Weights of a small GPT-style language model, trained from scratch on English Wikipedia.
Size: 11 layers, width 512, 8 heads of 64 (2 for keys and values), MLP 1344 SwiGLU, vocabulary 11189, 35.7M parameters.
Architecture: RMSNorm before each block, rotary positions, biases on query, key and value, tied embeddings.
Training: a variant of Muon for these matrices, 8333 steps.
Each number is 500 + 50 x the weight over the matrix's rms, rounded and kept within 0 to 999. Layers, rows and columns count from 0. Numbers have three digits each.

# layer 7 MLP gate, 1344x512, rms 0.125, rows 267-303, columns 384-511
532511581482495537499473569607607546516500461424563483559481517494485552608488467492469460577554429431553446486390562472498487503551569500502501464520416470473449521456532456476491338458538531444464464581529589464544472526492475533482502536445517504500446523492533493507534531514569496484515555507518524449463463557497544568520578504560423541551494495501578442444583502452577523455504
544412463583526552466497543464423526558479478514425574494554489508535530524466526530494484441486561403588549480453502540520504469576500479445529551371411505413477438476449563551562505522471517479514580495419470503486479572524475515578441402477503512508457530560529500473452477536448507528498432461552436540540540522455498451586494536478421511507399514460554540435413529497538540619471
509567536409558510525473531517518505523508504521504545453388475552441509512492545570578478465490545400445508512509564537487500472512467509474591515520520436545474486436552511510555500556426506469531524554557469442542551513395421482448560502448436423519527565506500570502524426452467511517481488544421480574565484463446568554525423474519464532457482473467517436529505505493397441502494
450593545505554523563457524492516398541548499510554433457513488493478467545473512476551476405500560486414502516480497491538532508445557553515553449507457549457520567525454564446552524539584511482478494546555471491520472480526413479464462544467528444499481502514513548380536479437508538519501487507504562409547523492350396473659469524508451448509504569513572503587502482526438496536476
517475483473497505589460501481385411432520490428498516462537478516470553569474463431471432417519535592463501474525455431465489469457598458518417452512420549560536522449438459483473534481637503538454504404484507517582526468438457516536545460519486406545436431574503473437561465528452511498468541427436526548603430453506440508528485531588503625393507488501512509528495428551564463520403
467581552549460424471445586612451437464540550424473467554473442456364578489504495501474464421546499378578532466522528515458428532492540541425494537412443531503421495378490554488492579518582414521458423493469505571572513420556446510504518483525499477451460451563555439471544518528476566581486474555483602457487536512493402511528581402568449459397504547496497470373486479522502446485452
461382519533460485492475380477522566424571504522426481481561473571512497460506445469526498507570514398536509430494586486517461460522516519454397434463482523512576450538525482375561567566549502501505476495436503498427476513469514456512461484500534483521563433484456496513483538543570497458468440448513531490531486467471519571554471498450480507513329480359510499502547580481600493470471
474504541509440413541627559557517441627511558448451541496591548496487495490508441533525559485489337517598492476544453441486367520484513537553518437517524471535482482611527514495408495587569461524524593444510495436511549545552582499459451547488481451577471381491423466605410517494453511532504477530512487458478498484466523445581444417411487555499478450555572498458510363522409415559598
480451582432513443437556511489454589511504450540466508585484546533492495584474428545561506492389438469517531479520408495572514385480470417576471521512479610552517460433438524495506354392527552476484614577541449461559455502464516435458478495474498469448483498396452530498487440548454399509492536486473574470470519445477464539508444505624543490494576471446473468479460498531549532407574
586459506474486466491433468443497485484563505558469569436440482528547473478474487570459390607568460465507505569538537523486473568482481574495393413478504464536474489436479424536545492496523502574415512501522514494619507462545538434558488406484558558473420441450450528430454569519442541451421506600373561414531564527545461537525505445534525541514508558481460537454508517533536573524559
455534497473476558532460452534518481519489654523453534478552490576563545482533522446498464555577543540502540539440567600442520491497579524561442452565483487466446455500455477468518481479497665627461537461580463453546573406502478448461534416490379520473454583576440541518505506427446542445488586460546541551484530509452480510334511454438459535570477393496580523399529414559522593527481
559522461578478511543427514478472450597561561534440432469451531494465533538580605520454529559581486453567570490483454401466405447524568474551531426457399526483438499471427438549485543620597491466574493541500513526422408540503533523546486488446552528537438530605495472548483441558545528595517505560577481456413650547465512529520552477537451488474447394450463480431458454503504436508487
400464377534561451548561518476466524460538519507550496535425432503580473502521507455402590494456490515504531439482617458426514469567502570382450474557513469470592474534510400498482586532465431399480531459547461460492589584349430461513607514494451486497550500510586536435590555607567500505518476494536460454636570521502559554415509521613488440486547513386501574457491504527482427474567
500498492483515553601451514505561464489590532451546547452438436487605438605498514463507525454529466558550512570514520505493489426476448424437594351512543465445502446468503530515521419468509626440495523527495551520571487486488497554492578493539474455580362604483519508457527449478616505463498542532531588489422529480490475436530458401522493545504445539480527571640527508486454585506535
604436568505486569494427487495488447478522518549552459469458491459523484521512537470516453549434485501450501502407486524583449550548429512483522558539469439535547560499537578500552464533440413495469537395491513513491541454482485468478526494470507512453389460472441447416537473442499668547601496498524489576539530523525447469539435560466644557575564425487527451561491370608541465550578
494501494559455378538526571490540485466412550589490558528471487502466539495325466591556437412479539459496580532594413396478520532437519596565459466378517503499560544499447560490544492574443455494462492488504520516465556492473547541486638438536466537528513502557490487482460430438484470429435491515567595471504476537523477537426601529540469537485514532548450410491543499494532462497462
467472537484562546528531507519567456433463511456567554432536419467523477523498523548625570512512569501502549490423486512434439409565423583470493458597555526539461517527522497491548473548484502489471542611499548455570438514464537437492505572582448422601456503473445502522485556446489590530489427478477483533617496453561493456443451497513501554509455597513478574447456499494455462444511
480498552485517473458511502512485435511515399654584601419550453512528518483458478537575515462455474469530421544483422526547550577506515495460504460531474512516469587541521588531503538380496561575565481521504508532464515482485567491594487466530514534619544469476532428522484503567582517523523522484579510556582450561619399485510460528492551521464522587514396554525535539538547529479524
471479477522529493527555476518510527464435497520433556475519488434492522480533550545583550466395522527564521485511502404579472540579523531473557423551499492448500500476442405544505456433406499506484453474469595440489513557539533439499419523551394432439462526408402459476415539385526496405569474460471429478550476559505537486491563573453581498489429601504510419513450512526510475453516
396597572422530495479524513519447484423483410493537493456424440533463556516436486445503433506494561543485525503511488476487468480429525508494513536459480527404459510542481455446515560527544451568469485588518553437471459495461573530547500478544532556533499542529570405516475485496432562456522519473451586573521510456516557527471454549496488526490529410476566568515526523501496530490518
446474472425530513595452480430509459488489538493428515494541544573396522518490481502546457532474459502445508459467544469520631473467439522474439454561540392425484453503478533483537506588461530559479510559592485495555505543492475389440397546396565519479547438547435383486540471503518424513444472509462553427552465395554539508451582507506425496501477554461496499420377483481490598534504
487451476469530516519461565482447539565468473532466501571573488600492449458539510528423536546455555490553467468508408456525542489491574565502556453473536540487440504457510464515523491484510439454551576610559534546491543402456545507527405493498494457515505484575472492483520480532468543574540478609545524523512491499541568489458579510443463417498450551458511475520500472496396571454508
454502578486499401533538506483477548539553510502561445483557372545586369516443515457482396503516445591439435499477532518394556562572643527564487421515483445466479486502485520424559444469484486522369480432493563496321536523537468516572528500484483609487535537510505567553540498561499412513573524536443532484549553487601404516478532492490512538635482484484472466539515519604550473497426
448493431522494519509504531498508429517413560543439569438506616481499523514467593494455479457449542486493583440549461402488469449528463575501454550459615452459550425489440613427531625542504569575462608496557473496514543506379551518426522562553581408461528505512521433524460601527511512517442548512556487484487519557544461623480483559625490538498446518470557465562392519458554602433542
526487550586470496544496489487494521464463451570609508447453443523391583567521471487489475548517566535524566564479474548494457551570538556530500560466517534460485489491518557439448531507508429544460413488459525520481523542491515537434448429469577543572555563441447544474558550426554464503543497470548590517498480436496460484445547513454528501485473518487461461486521453576507541499468
531465454517490479500446505504580412393528479495478504424481452595545513505471505401551506535528482540494588620485542465431460405464498462417381417400479551524419576497473385554462521493544483446503567494524463489546461493665492559453382471479524449504433444506483409483564527478500510560463562447563526524435482565595463554503509551407547480481527547515500532572459531506469504517418
521531473499508464530541501471560520530526512552442449589449474491520558507481529467468510390519642419433516341570478490577478535512495457477567431495516420567510483592561509572482505425482459553534578485536500454500626434432508544488532485389471450521496534591538523452452518517502488420505502439566465492480426507404444541476530477484507522447501476571561464497506490496445424529445
489524440520548591547505503527499473546486485543472588520462558503522517556542450454479501543566483552495458518582415494480503422531551407495527450512503543454462557476512517557434507475534511478509565590515487512573461502497456531523415558500523502529446511509535481479494480506451505559512511523498481505510466468539476428463522432446554451570479480518518464421480460468514502520517
447508506453525453428504487580501437541493587519522530516509475490530572474448545546499422520554529495509496520500540495550505499610466550499469634474541543484464583518463450550472579511519503426444437535510495586546492460447447460504462448497540512538483571483503457477460456564576480480549588556499589507408425518450587511538454546569438420416494521505481400499515422505505541496467
484565533491495451454505530541499503499509485559536442434415541455616512566535528575519443561489475560439467458509512510627547529461532445574542503439546600499486380486462502584532523465517429492505518461501528518545509439501542493467534514486527542443496533518475567481558551519532503526620375551489482583480470499490496535552480485533466551524480550450601472526398515551508517505417
494490528500443569502509504541459493421436538504468539507474401550480601484548493536537507450493556484528524452465541544537431563453457471556526428492467581519461588515581414570524435439652468466392596470477523457547540519418495495539465452530579465508462567518443467556475446583553417502382500462547420536518544454534513526498506501454476355413544475433477536445526498471517486555389
614517565501498457456621517455457542437508455528592445473562517429543517481470473469481466586483520454533542596488520526487524431477473532586561512466587491422481521526441452433516493471497465454520516491549501524446493559505562495538496502557498476517497479488592519444541496526522432442439375553508511523505580523543406508614568461502542567457510546570492570521560478409494538500440
371453457446435493465482529561453490565559549494500507456575493582636557461449561395550571487434533503550526450514423482516475459555458475457533488512530535560458588581562454507493472481418497527485599514504573468444580483475567490491519519422457485595577547421564458445515520457515421422582425473507588549552502535556503466514521493468532510499497446556583450478476505481508509499594
448508484560501536544462508608552521399529643489522623470503504528504586593490535455421422557503489525504515401464536431478520488544535472559451384495569585562583439442404432531495426503555492478476563580542412406596439493444502546508399473524649509529518564453358539503462471496549561407502634463544546526462511490457521511429415542473507500498534492451456542464478464469576555429467
470552554570505492561445440508521516535459442520493575493471515534480464431550524478505482496472542499444515479503506567497484536543416575415515460527555465577542436501613453534512497563456520549496539388574522516520532530513529479556330474379545468396465465497474500535526557478472485496503503467512435446485548553452447504514541541464547448490513517559508491455435467510454473423444
528479531462468539476502545456579653489542499534460453570542456533563445520487484566513522485477383465537505514485527453518503453496481425566519495491531454495519485507522528539542489496523498470465476451436551433492490601456471483470532520517509417592440486564564460416555567445480501570493588520510436585479500444525565496463482404477451510568434402449478461475476532494484465473617
447461491447474379492519501534518494487573474510422452493522477580595465455569487503460527490616428488464563549393524558530509472487388435449448527572436480563536586504545483624517489573409612419554479574519518460537516533541440458539544451396516524494470505551530515536503409437545492483561462621481517529540555495491557558453485449501425512442435595412541490454500537445428430537556
# layer 7 MLP up, 1344x512, rms 0.134, rows 267-302, columns 384-511
537478540565567533517440555484496489493548546491475553476459520469499543423479413371447553538468498465486606644449457538483473555465508472449429543464510520548595475516493565438489556530455463506468500456502535490494470524474470545481460527550540518529536541459477520515568533432522521585547474488431549510480456517532429497558502490450488414475438422485397510477535552654522483467532
401496550411416505529602449495482480552432511539465472361493526449605560528478507475485522464367501467553565508472519473432498472400505505459541442468460495494441479545590491522431562485452462475526478506427427525458538525451428492565452387543571476455517526423460511560574499491575477505434515515495518571472521475478462512485391427566481461488539497545473487509557445504446558529431
498497458480450550573533503443550510530605473526514476483517464455386511552510473546526535557581499514490490515387527556437509438544545581505519589552484383533582508397538601478502508448437524450605460509507480466463569459462494466538482503478442479566531622479421475460482449474487564559463553457529466581442459513547481565546609437601486529550482513535453455526526532483502528546479
510468366461476544501499499527506557471439485556501577472489457435575583470422557501465506566541470541543506535526518527479480446524410473503476563552531468427426498501530393493500467519531515484519537507457583524532494455473476506600490387580563519445535477470480557529482499498533441478548533458465503602479545530504500469449530426572496602523531464529460551432519610521493488408575
560474478486488514416495458441445462510517437494567445574457498480468516550464530527521518484538417551553601517456520560584456528539454419574517561531505402521551402539443529575463436522529569577539511515480583397497437441416475502543495512534546432413482485490392472535492635517357504527436476491451510466503413509489543532478512546443498546551488422452523507566496432491499548569461
484480543509569492425534526474531426531552570535429502570531405443460514494513483546452485513511490541494456462416545457481503503502429557499473564561444426551568499483517588442489494501633576457588415584490533573507494534539500638509515422472548496503509552504463440527517555449544615488476514505478587526471557458593491476519500378485543582457534493566526462496453479563514492482534
499510423526524572499430530486581505505417543573506582593451544499424454488536500570528519554546541552448505507518603465531586486497462542478422524635455506541439545449477442466550509442566538511510553570474457508493446584615498465446500547611506479530502452488533566463504540542417467564512486545505574464429545499499529420454514374453491475332483473578463482516457440512475482468457
510364566602500519493504438504624426583477460453529560538475604473485487434397598525392490528547484555510577376533521505577534491432441473532456493430496574480496540418562395499445455596459427541530496559538439529508518538483495434469520623548493566604526474480470568429485593496475454502560546504523493503560518502481518468457482494451575444535500389642496435571618472641520533467432
513545569419517482495530466516550358509513505485532562574496498450423433510461410419568598534504504378479579505472544511609491497465422481430462534536492434406415546484552506515482442464480618582501493532483444496478491435468555534444539522599553514540494448477560567451506464531483458554544545560525505473546573495522497460539475575473460537542452469578495536412481442428496489533456
550457535429516553496550552459401493366464424546519427503507547569504436431512426500363408444531563482470557525505557505517619419471455531479549524530443519472422491454519545480440453516464532499394496523527515533564382521502524488495410574599535527549534490442517496574518581462448553452388429410536542525541485435560437504575499472585436480567442463506535586533440440408444540446464
472503481517522549459457431507486497461539467466507483453413457523446389527547498551550558453528428379464559441530518444471544426565502560440453455545509453538491561543446590414504510576550438504558599489446440588511449505582487575456545495444551523540375568459518486488560532505405485472466512436551506422469533519455477504537440499421542467427422472537531525545473534548600566508440
530490486409515392522474544533447581547449516478455504480499516455364570580414403487532431507540590498461564457464423552514593478441496485531571498557545502520497588438502504495452567480554518490521545464390496446525523454543532554452440545472527537497525482505581501514450498533480398536506506432485533569463559460576443498446476574493526505533563444488581489436433518559500574546612
644515522515413444436475533421519489525570557481379451507501474474459515611569384488492482509381498493465563450521494460512488428443437418517501526419528483537557505454574540536510512547555547564430506483578527485501483532452580554592477522522502544505515544472501441431555538572526475547555555398535375396466547401533499513475465489506448485533466464502461375477505518545443519365489
526514525445562501535384490454527436517550502536482543540492529460527463556503538529494384350470452453561488532536592544531442553557479506488474495491451417537576514501499462525539492484543534470374491564478440530577512574522528465525471534436478470408418588517580455494483468467581530442617596523571540477513624488513433437480461431471452472546397529488525587519378570425410601547450
463596489580571457574463508530483469449554550508386548373445527547592520512563450506424441499531559587505493470530481457464436569437481450513444506453526504527487474505568446533448550442448420576545490562444513405556517546422404484460451417505489466477523596443467482401522495540515454472429556485498470509457519422460543507478504566620314485534510574494441527432555431602465440432530
427458500535523506503540521521534485432536536475505504510496441509507460496482622496506543364540492486494454445539433518415477512498549615503504502461495434466471493445465488481521446451480561482522518462436504467477557536538439479535509540505446519494572475456551540409517538459503472495538551476460529500379492475534466507504465494555465512497489517541409521474603518508615576533531
478546399563535555361443508436519586491522588414583418490470504477477514564520548534543478543591516463522503394430467573473430579583474473463554475482522558462542526489446577459405441508555498524547479491531546560453487525474460476590586434455568491541502513471489456520464568565424446573432469511405502521535595508492438571381580430428537451565481462470480544527509426391563414541462
381539474538521459553579417505482496457507494493465464437428462489363410486555526448526516495539487451529568530421405558479513489553489472455494563559476525481485536473507390487402544581475505498443491539551554493488383593494561471496481468467441488527488412487492503509599499586462539559556511552464481472473531533563467499418479427479444417530457496549524556549532410564438404539593
397433438530498532454467468534410549453555566453479523491496538422479499448438466535399492552622455539502556535543488493420485492504484528439517564512478500467530548538503476490517482523536435467526521542506454483489524512443527515493573441534543524520477584554481511466513447486391552502472423521477383456537479451504581474591506510507446446569485506471524442452418528523454594606461
459482499471462422511595481472587509534546531569547533442500436420430470470454500496447492515476470519442501549525458480465543566452468446559514515610492567456474474515486550462477516479541467497495476405480497499561408556573611502425511480471519463478420538492486566529459466495428412434479467493388472462499470528494500614522499498550478467496424494417606594453561469480579596369572
421597471508516511541521532588490583476573567543437486473555513488535501577512531532495480474538406533412434504471552598524437510445507448502475503500471507486455488507488525487501498498487513484467482472461477507464478560480498504448557494500498517477600488447535558463525477431512524531491545520415595434416508462415390460537506433560434442479480455521432472612572486540505594525466
421537516535492571450494597502459512564512590553531484474453530441540491376584421539510470418412487530437467451561454528473539596576493467523492444568518519399544532433549502558419589426509479569566395545492496478488579495435485567436521460563474514578531481585512423512528427538438454432604521482546439514570497449576489501533573468484515479495600515549501478482386344437496531476485
575479539513491480608594582428441528531541494549415475445409535511515479520456509507527484527514510525516528523540508428532442551492440419559449413429511508436492466603566544551504500522555509509511519556323564609498508581408553468543389473547454535503529508407497463535560524471518544506476582551457575531526474458567472549489477486477496507589505389583499478386539478516486587559352
463486522541554561486484478551555526511477451429478453478472525437588561484539498452507514501515461494477560493463425487519457441495526575500529469496563450561453563472441436466510495558560473597520464417491504505520436557492478485448482456536457504459485519602486496558433475469460529519521541587488463456571511448433474471551527558452554479582538441469491398509518474532490491569449
449383454569618515540499532541517599455491545518459446543398505482484516447429514535484564561474476544537520480459496533419600472497521546402536510476448522515466505514549532513539430498510498390485531399519471584506555569513521499477409522498551433435479463576590530464503462580533546528468550472598521510498486537479495535452518440497575413544488523550459552505548511392333453499479
473482499533545537425407493447459483387351551527567562611497497552513472504516485493490452534548499437576398481500487551515529640565540496491457546498505473526498513510468488545518504459517385510481575465470476575404523527376504507545466507504500493482482513603550559460513455436590490498463396500483481574550523471544474562443522456549474482494494358550424519602451509549480557524518
436533472424488521484494614418543509494460476409508501538516501555541487461467505482405599398485545528545458479515484489442479408486483494449533489332564499390589579491486474348576500442515518498519436420522466463516429490445487473445509524508505477404516502423517551521475574542603493530568488561446468400479476547563466521577553549496470505569533475554469514479527493498434598482490
422427573542468491494598541414523407544499541510549505501508619471523522536458528530402504531476516415466490512496437544559529449486501534502491476461426504452470493437512524582504519443510401504504533450490530496555489483502384549459540490498495417525535509496425478518563398506517497442509536483477437556462501529566551481446450459487466521489499505526507523493487538497498537444463
466533531462540533455522474517564581481419528482402435470545577549481485432488632470517485453526506612501515490422585371547440575574543453631519511514510489509508468515471466543436446602504505465454481468511559422503494469565474464502575394486463505510451531524469472495518447437480525537504469489579479557538448443494484495449538464593516560476417540631485437467496475487493436550490
510420467507524545457498568577509427561459458466396466446447515482446471470516480497549497495452500486549519595474604455492583478468509532504505588521515507482541406450495442535519454499477600592455664496520410472559496380479551503417473485544524533498565536542611486565414533515532463480487564436554478549532548468425506506527523510479514485531476442447557539494433423528472423520498
437457538497514446470533500487624524470469478489513548419443488555426473540506563503518483485497523415520507507525447440516499538525471582547498560425503532493472496379421455577502486504422501475428575475517479472512530569487464456433456526545482452535532493544459540402491559586496563464480462553413525496448505501460512487486420473435522456537551536448430429396384490478484433456583
430475454479532591496524460475470435469463475545568543529517503457517549536485564519564457512508493524521489529503484510488520386486537580544467454504476476478510433458532579571507499569473448505451523480516571563480570516490484477538479493475510478546453414544446468395473496414522465528479468492510493457505591495534437500567525462442461442478482594468511456498469464609507504479515
552495515489535539493445486433492568438489493511561500470404640503363425482479489476500497527506563566499490560531490520478511525511529586534408570451475410456528518432461425486463576472500545483435464553451412380569519545476539412497495505525481512523462459447525496546509466614456584528427485474522437531468497517481530445492439498462517442524453532553480515484538558538370482498500
499495422455481604491479449549537609473478407558482521504494597589439461505588491557440456449395457568494489525501481579585434500349539444497560504504546424501502567581460533444468576511581414495448489536444476504518546508584425559606504546493538482445558470531528371543493423534568613513529481496520560386508461595514502504542553509532478467439482543504495457449389543450518441356433
442448448445541554439450561446505415474443556461456528472463465551491514496488489501501518526421623513506534573558570526540549477564430545464459529455506496378438512493506423438540509402494442534551526475534415468447490466463432439487481541485437451511439453535560506550462528431518516496538499500575444495497516591562461516443513621514599433409491542505485448508493510527471475503446
461419578454527471464536481399477466445506544517548455536467539417476470491492471485589557479525570441416484502496534470536532590422467468539514540506486469531517512499467555462482591522498539530553491497575530525440464469604533440571462439557461612511518461490560550500484554529445520520468479473515489507536549537407445542516524459494423590472469516507542481475493509449499525579551
# layer 7 MLP down (transposed), 1344x512, rms 0.12, rows 267-302, columns 384-511
470490550550509468510478424503468525533365464560453472502492423486425555500482555430470523511526540498420481576528590439436470549537573551498498449554473438490522475534438481555476466499551561522539517511516473454491472537484525436403547489473573570497446492482556462489577439410462523415508575548579518467514470498556542551402518431550446492512518454571425553449513541541514518498511
402439509526577477553508508511466505563510505467501503421569477452513448523536501538500469436489435498534604643517493483435512466491465536508560463546482464436472534464557431523555538460547472505444386446502542458526580590470381436604499522502528487527553476513506562525456530482473509540542490459556594556459579437562509478439507457614385567420518392512476532525490414501476485499616
418408495538500446464408528389486477476438544518572411468461468463435498464545521558541557502532515518510513482435485564454471555501587535550489475603582447521483418402408539442496530431539519353509552383445436496489475522571582439467462460507507523455491543467475584472454544489421450545483507390405473425511538532501484452477518454440470496441480514485574490495397529476544503546489
469510494440531543426517408504533575533441495404482505462464481657476499537470537502499440513476627514515596428534492538572512450517488532529525509537498501457457569474469440514443451544519515551476568450549510525491518551379479522522553515546559504491585541451502505466547468501370497526572494545542488447469478534380441464497606555506513506482502426505510586498482454475517504524480
528492474395443600402465461595534461624515572509464533495414560476468545501485488425399430551578540444528589471506505446411454552534614481512376503578481501467499482510489504507509499515483476496458500534541448484435405545576594532525529410502576428505575522583524414464547504477463418456541430600559513538447474425530556506531485543602554533503515466419460498468500432461440561470474
423441444520561540476578629571502511550441537537458417540473481405359433442533597546497491540487431451553487443495546462408532479521569508501502456510539520458501489433519552504478398480601536533490502527483440444480516454492458540615520437438606436434533514528570432478495561493426452526453474588516403430566511503496459499455492512487588469473391552448587492448462506600434486496502
537497496502503330523539409512461420420422494467541517550461425459420454537457510652481511513498445519500432486495512471488465525529511588538470483527469509385464475452452505487467514584526490590462505511506545577517568504512414465513495484528517501536482509461477513577554481480511558462552545500523620467528483491519496497489532510457461503532548529475487444590522440529549436456432
481485429554435522535449384504587464581474607471551403572456593478547449465479613442506434432405562481512480456407555574575535541493540605493532475544490482469571507507465529506450557468521493572537437510470474480457507478514499472539467425475554382476476329396576480507448526559422477388466522481567481501547590493482438522480599524509440447455373475548527414469523456505489449516494
461465520507449457514527474570552546485555541556416507493447614436521591520526476495541560508493558465389550426462418427622529444435502483534440559436435510513498454506571462593523441428511524538477611453536495544455420476539590551478445496458523479567485524601425483463553473475545518514441497493584441457531457448508511465508529523435429462457524413527593511593542524452461426437457
572440589593575528524606522453428513503526514409464543557502521420516516522435471487540405526532487468537594433448522542547460570563488512410420513538439440428457464516495528525430486579473431450579503499514514504467471482544526580439528585363636522539531509534540471465508359518461517404386543478421521535455400550391440517495491334473475398537518538554499445530485498510447503509503
506463493546507412637426530462474358503564601469491486499448491528537470526602416481480444517516411559489470545538462501436496371435523418506433449571529482552479446458506443501486524474601514469505578469493543498534599465593497508476519532559536518485574499473467541479538549528509532452581587450496479506493492471406571485560435485479538524560592444469513447452547413424439485513514
460479482440559552450430607544502489489417524512489532483522512539499485505511501457413530440502487536533430500477578515520472498510526497482507509629458545488485503500452530551495546525579479619529419431532532396446441469511580499449520514575499472617399523453527484506506423478498542502544492503522473556457512501529442415473451488483512539434516564443516529391529544425488546532509
427523565545547458512559549470536531521579425529456474357359510447600466560531492548441480550482412568497467585467451522488466441459464493548548470521493512588454517536576526533507498559479402519493578448467468454514482513486521543508608521509511536511509559545446525528507595527424474501476456510500508485538426576526586562473473503608564483462486446426486566503413566429572509571535
469485484559586483476508345540549482535466513444490510402472505528453528530472446549437538539612478527480410546479502470468487469576517491560472441552527479506436526513489508501520452487600516488403552517541551571510576591447518514566484538433468530521453520463481443365407454557594470454519478555492458503450474549466551487451531524428529575508533503473542502512569402471451521456534
463501494416502593488481506525545550535512471524496555518545532561591437448424490429486492537535465477494498539533431493522560520475456526495543467495526556510481549502535539466440499565437422553548527455633455529549479449479487627513490476372481546485486522492551473554555504563510456610482539430492467423480532453529501474501428439435460395440449439563446533408498481545436549502508
544518453547515462514598480499426555479497434523448488516473473495455434502348424472457522565522509567533484503540411541547476541498465452540477493503507506451464485382456593441488563531553428433439502562525522458509516505452583499541481576424557462522520424529594588405511516499497542540481541509495499500450574484505525451511492482487501647476505483477617452458526512486499480441521
546493428555470486443534510471549482481414525544473528527526488494377516528485452484484492480491498507543629532475532421571439491473453441514484532583473483453473538625478511466465526520546541575523532520460522568469483479498532475588540514413546424425539515488509582530523423521560542555481514538516482544547469446539509553402613457525559427494515561487541503435401518530543509448528
481525493448584469571524502481521533545615392457446517504456498419409505539390457538425482496503521477490429499450438518592561431537478450512529485530576514550428439543544499500504530486524527499490468455507544557446626550488476562468459512481474426534530588473507588458549474378542453543481458534497458530455444455462528528571560526463613502512571585451542465625581504469508466462525
482436449470564563479493560528512506489567493430553445474453548512609462549479475500478480503512528494452442521460490544410540481538467505463509550497514420546517478605486441478539621500473466341534466433460454457525528385489440499503503509469542460439516497454516462501528443509519583606432494458517530452460450571470524471458503480566451498514443450565519538478431642514447453483450
487479600422546497586580476515480487472487469458401470587431498545466516480523496509505456488534429470515498509515423498458470506473533521453537430448516494561543472541479526482552536504566446550479466459435437432583486557517484586478626487512533623513506525493507567529537455486521541402450492500503484538475481507451484454486536479494529490492468449487469481553497536549475585539629
511540505476415446505420477505527506539535491462532488498582490557504517496450494506510451462573461437544449519539497483500616507534521549446606536605474523445502458444532448530544405479464534555514481478523476485547517571444518453544467464532522544512555571509447491465491583537544570455526549502575532416557494445453650526514521473463457474487548544565446509467460467557545595519495
460533511460557645547557431560521527547435485488510466516388471468571490512514501541537514496484544476464498518461603472519499531475465454463428435494472535417507502521517523425597409558504527505554497500485544560445503475518387486498480421431512510426517506427467593445442548596528580459541480505518394554493514499543531433495550464528455570516517449421500494452534553543499485482430
545530577435529538430564562484448518537485415549494493473479517503618447573490559551502481553486497496452426502594554541546491482543519523476462510587498405538540515505491540509548591563449493478465486466484471475471541478505428481546502487519496510522489568509494439515434440474467439548503460485486556445454478464573485438430532525484545508541455552444447415546492480448570513485456
488533473500464517540559481580508480489537474526472513524516401493374497548474488502422524567501506541493457466550537427569515460540519508563503454468510453418522386470480538402576513377485483491490477509478573510462511576543484592477543539472552494463476493464489537455473457489480497481554482524522481505468509479586493641538514450500461540433504466501547498483469516527526505514529
419452564453501526519418520554577525532545472533579520565512473467557544475515443530571559557464494422522469428507470453494503517537524486460506551583565595507440473501477537485522382462432447505416550522521498452641498474531533467444482590516489500501375514418494462539560556507458507503572554492484488507448499517499504453464518524560567434438616513586560527566431506438419401495445
547598491486529517412531503443467558459605506463540489481416502486451561508550405475436500480467416454496479498551415581555476582454527459546438475534432541448480526488531438406460498551465451475455473560497542478390556482577404517561456473409487468394599499451544536600595538495544497446510439519445512414530571423483437580432481410402503544490452521562372427518473588449483559450509
515591567428511491532493540554535507469469516459531598437563628535568525485532553541550481495369517517464552486502520456545507401444530547588535525496498472513560405411482439496509555490437404515466522472553484502532532488522463544393548488497469526596516547530511538577569492443507508499517518434440630483525387496454508518578462528469426427487491435583410493549533473491529551373532
601520544509412478571495486498460481488531564550533460525472499520592402455487462527526587456517582416515501525476540451396539495492531520486533550502469434454433586464510556426470480491503375490501481450518463474499513482481434452463450486490450480495472529475559530525517606521518480522511505566463519537496509483617498513480502531414563481539518454485495503570536531493522471567585
485551490434478510507507498482558515551535464490456504432560518495531472425584503484439515523494453513547489483427579480568537613340500517423404520530603537536542423526549498500471482492480421476480542496571585457437643560497469475453434434502535386445492439481496491510511562620471456514505474397452494527488505575475528550497442478490520487483445444561613449389510502456580479598505
511522556545601503560496509443507488528482482487510505617445498397398503463517551526598622488437435558466556465344568522433615499552450573515468449524488517447575490494501483510509498508551512484518574446458541571512571463459493533510519512572549428495641411509508446490559437378424582517562447429541594401537562506507527437395518518532435572440554502533572513473510603528577472551495
463569503554520484492488488503620471475530523405513525549489600503517456455519430523589496469535423509464567508412617504461525504423469510572487419421547594506459492527497492511531483549547498407478567422511440481500516497587431442535463497520519536521451445462422529520477407611520487538433496491559484539499537541564493557509525480509526493462558503472542458546512469466561426503488
553495478536491508482465467534582511446473480439484433392452435503539442481482514507524437490537471450582572586504493548512549461542476502584571419451508504459507504503452478494545486539542545438552487538506482425468545550454582567546414546437452491617482515562458396432445530522492523566435524444502491534503513430575531471501488423489558533454520533546563575479479505487490453580426
474563480422496453509393431575444478519521506574476451565446447400615570477555521393549470477473440504497540456435458464516488462552524551596578474442509527537447529474490496556466539439463469428488522471439532496485533572485556528579500469569520521464402475512607522472484546518483414431570559523485604479488494509515593483525502441514514463501465528477526491487460428500543485502526
426512524456443505413488547520605511542542458584474555568422465528384481491501532481484638507563529564487467513593530534534403365414417513557603575585568492467419568543512444422650505486548564457483468476529521451610454544495423467531469487459549505453500471485566524463522517444511500513541469620444527484467475508555462514517459509471617454474523591475519514505413499610393468480467
524497508570490566450448522450513454502492486493433467517508516518506427582487554458487520455473551516514588544494541528457496437521569490553433487561500496551525528486502372477519502524511453546500404561557477544526535516467423473617559459504457567526534491579473516456451526519476508524494412466406535508496456479469424502452617473455526495458543468432495443456471507494472506551473
503469487449506492537546572550470456459542524532551561531463498493447475474548558518368461451436540472450503475439472543500557470560478535517487473495507494520532538423556474512466525470521466472531549611515489530481552515463506513461517555599490437520525536495479399524481504502520509525511526531477430503515562469535561484501450544556489511515443511438511551548524504564459495516497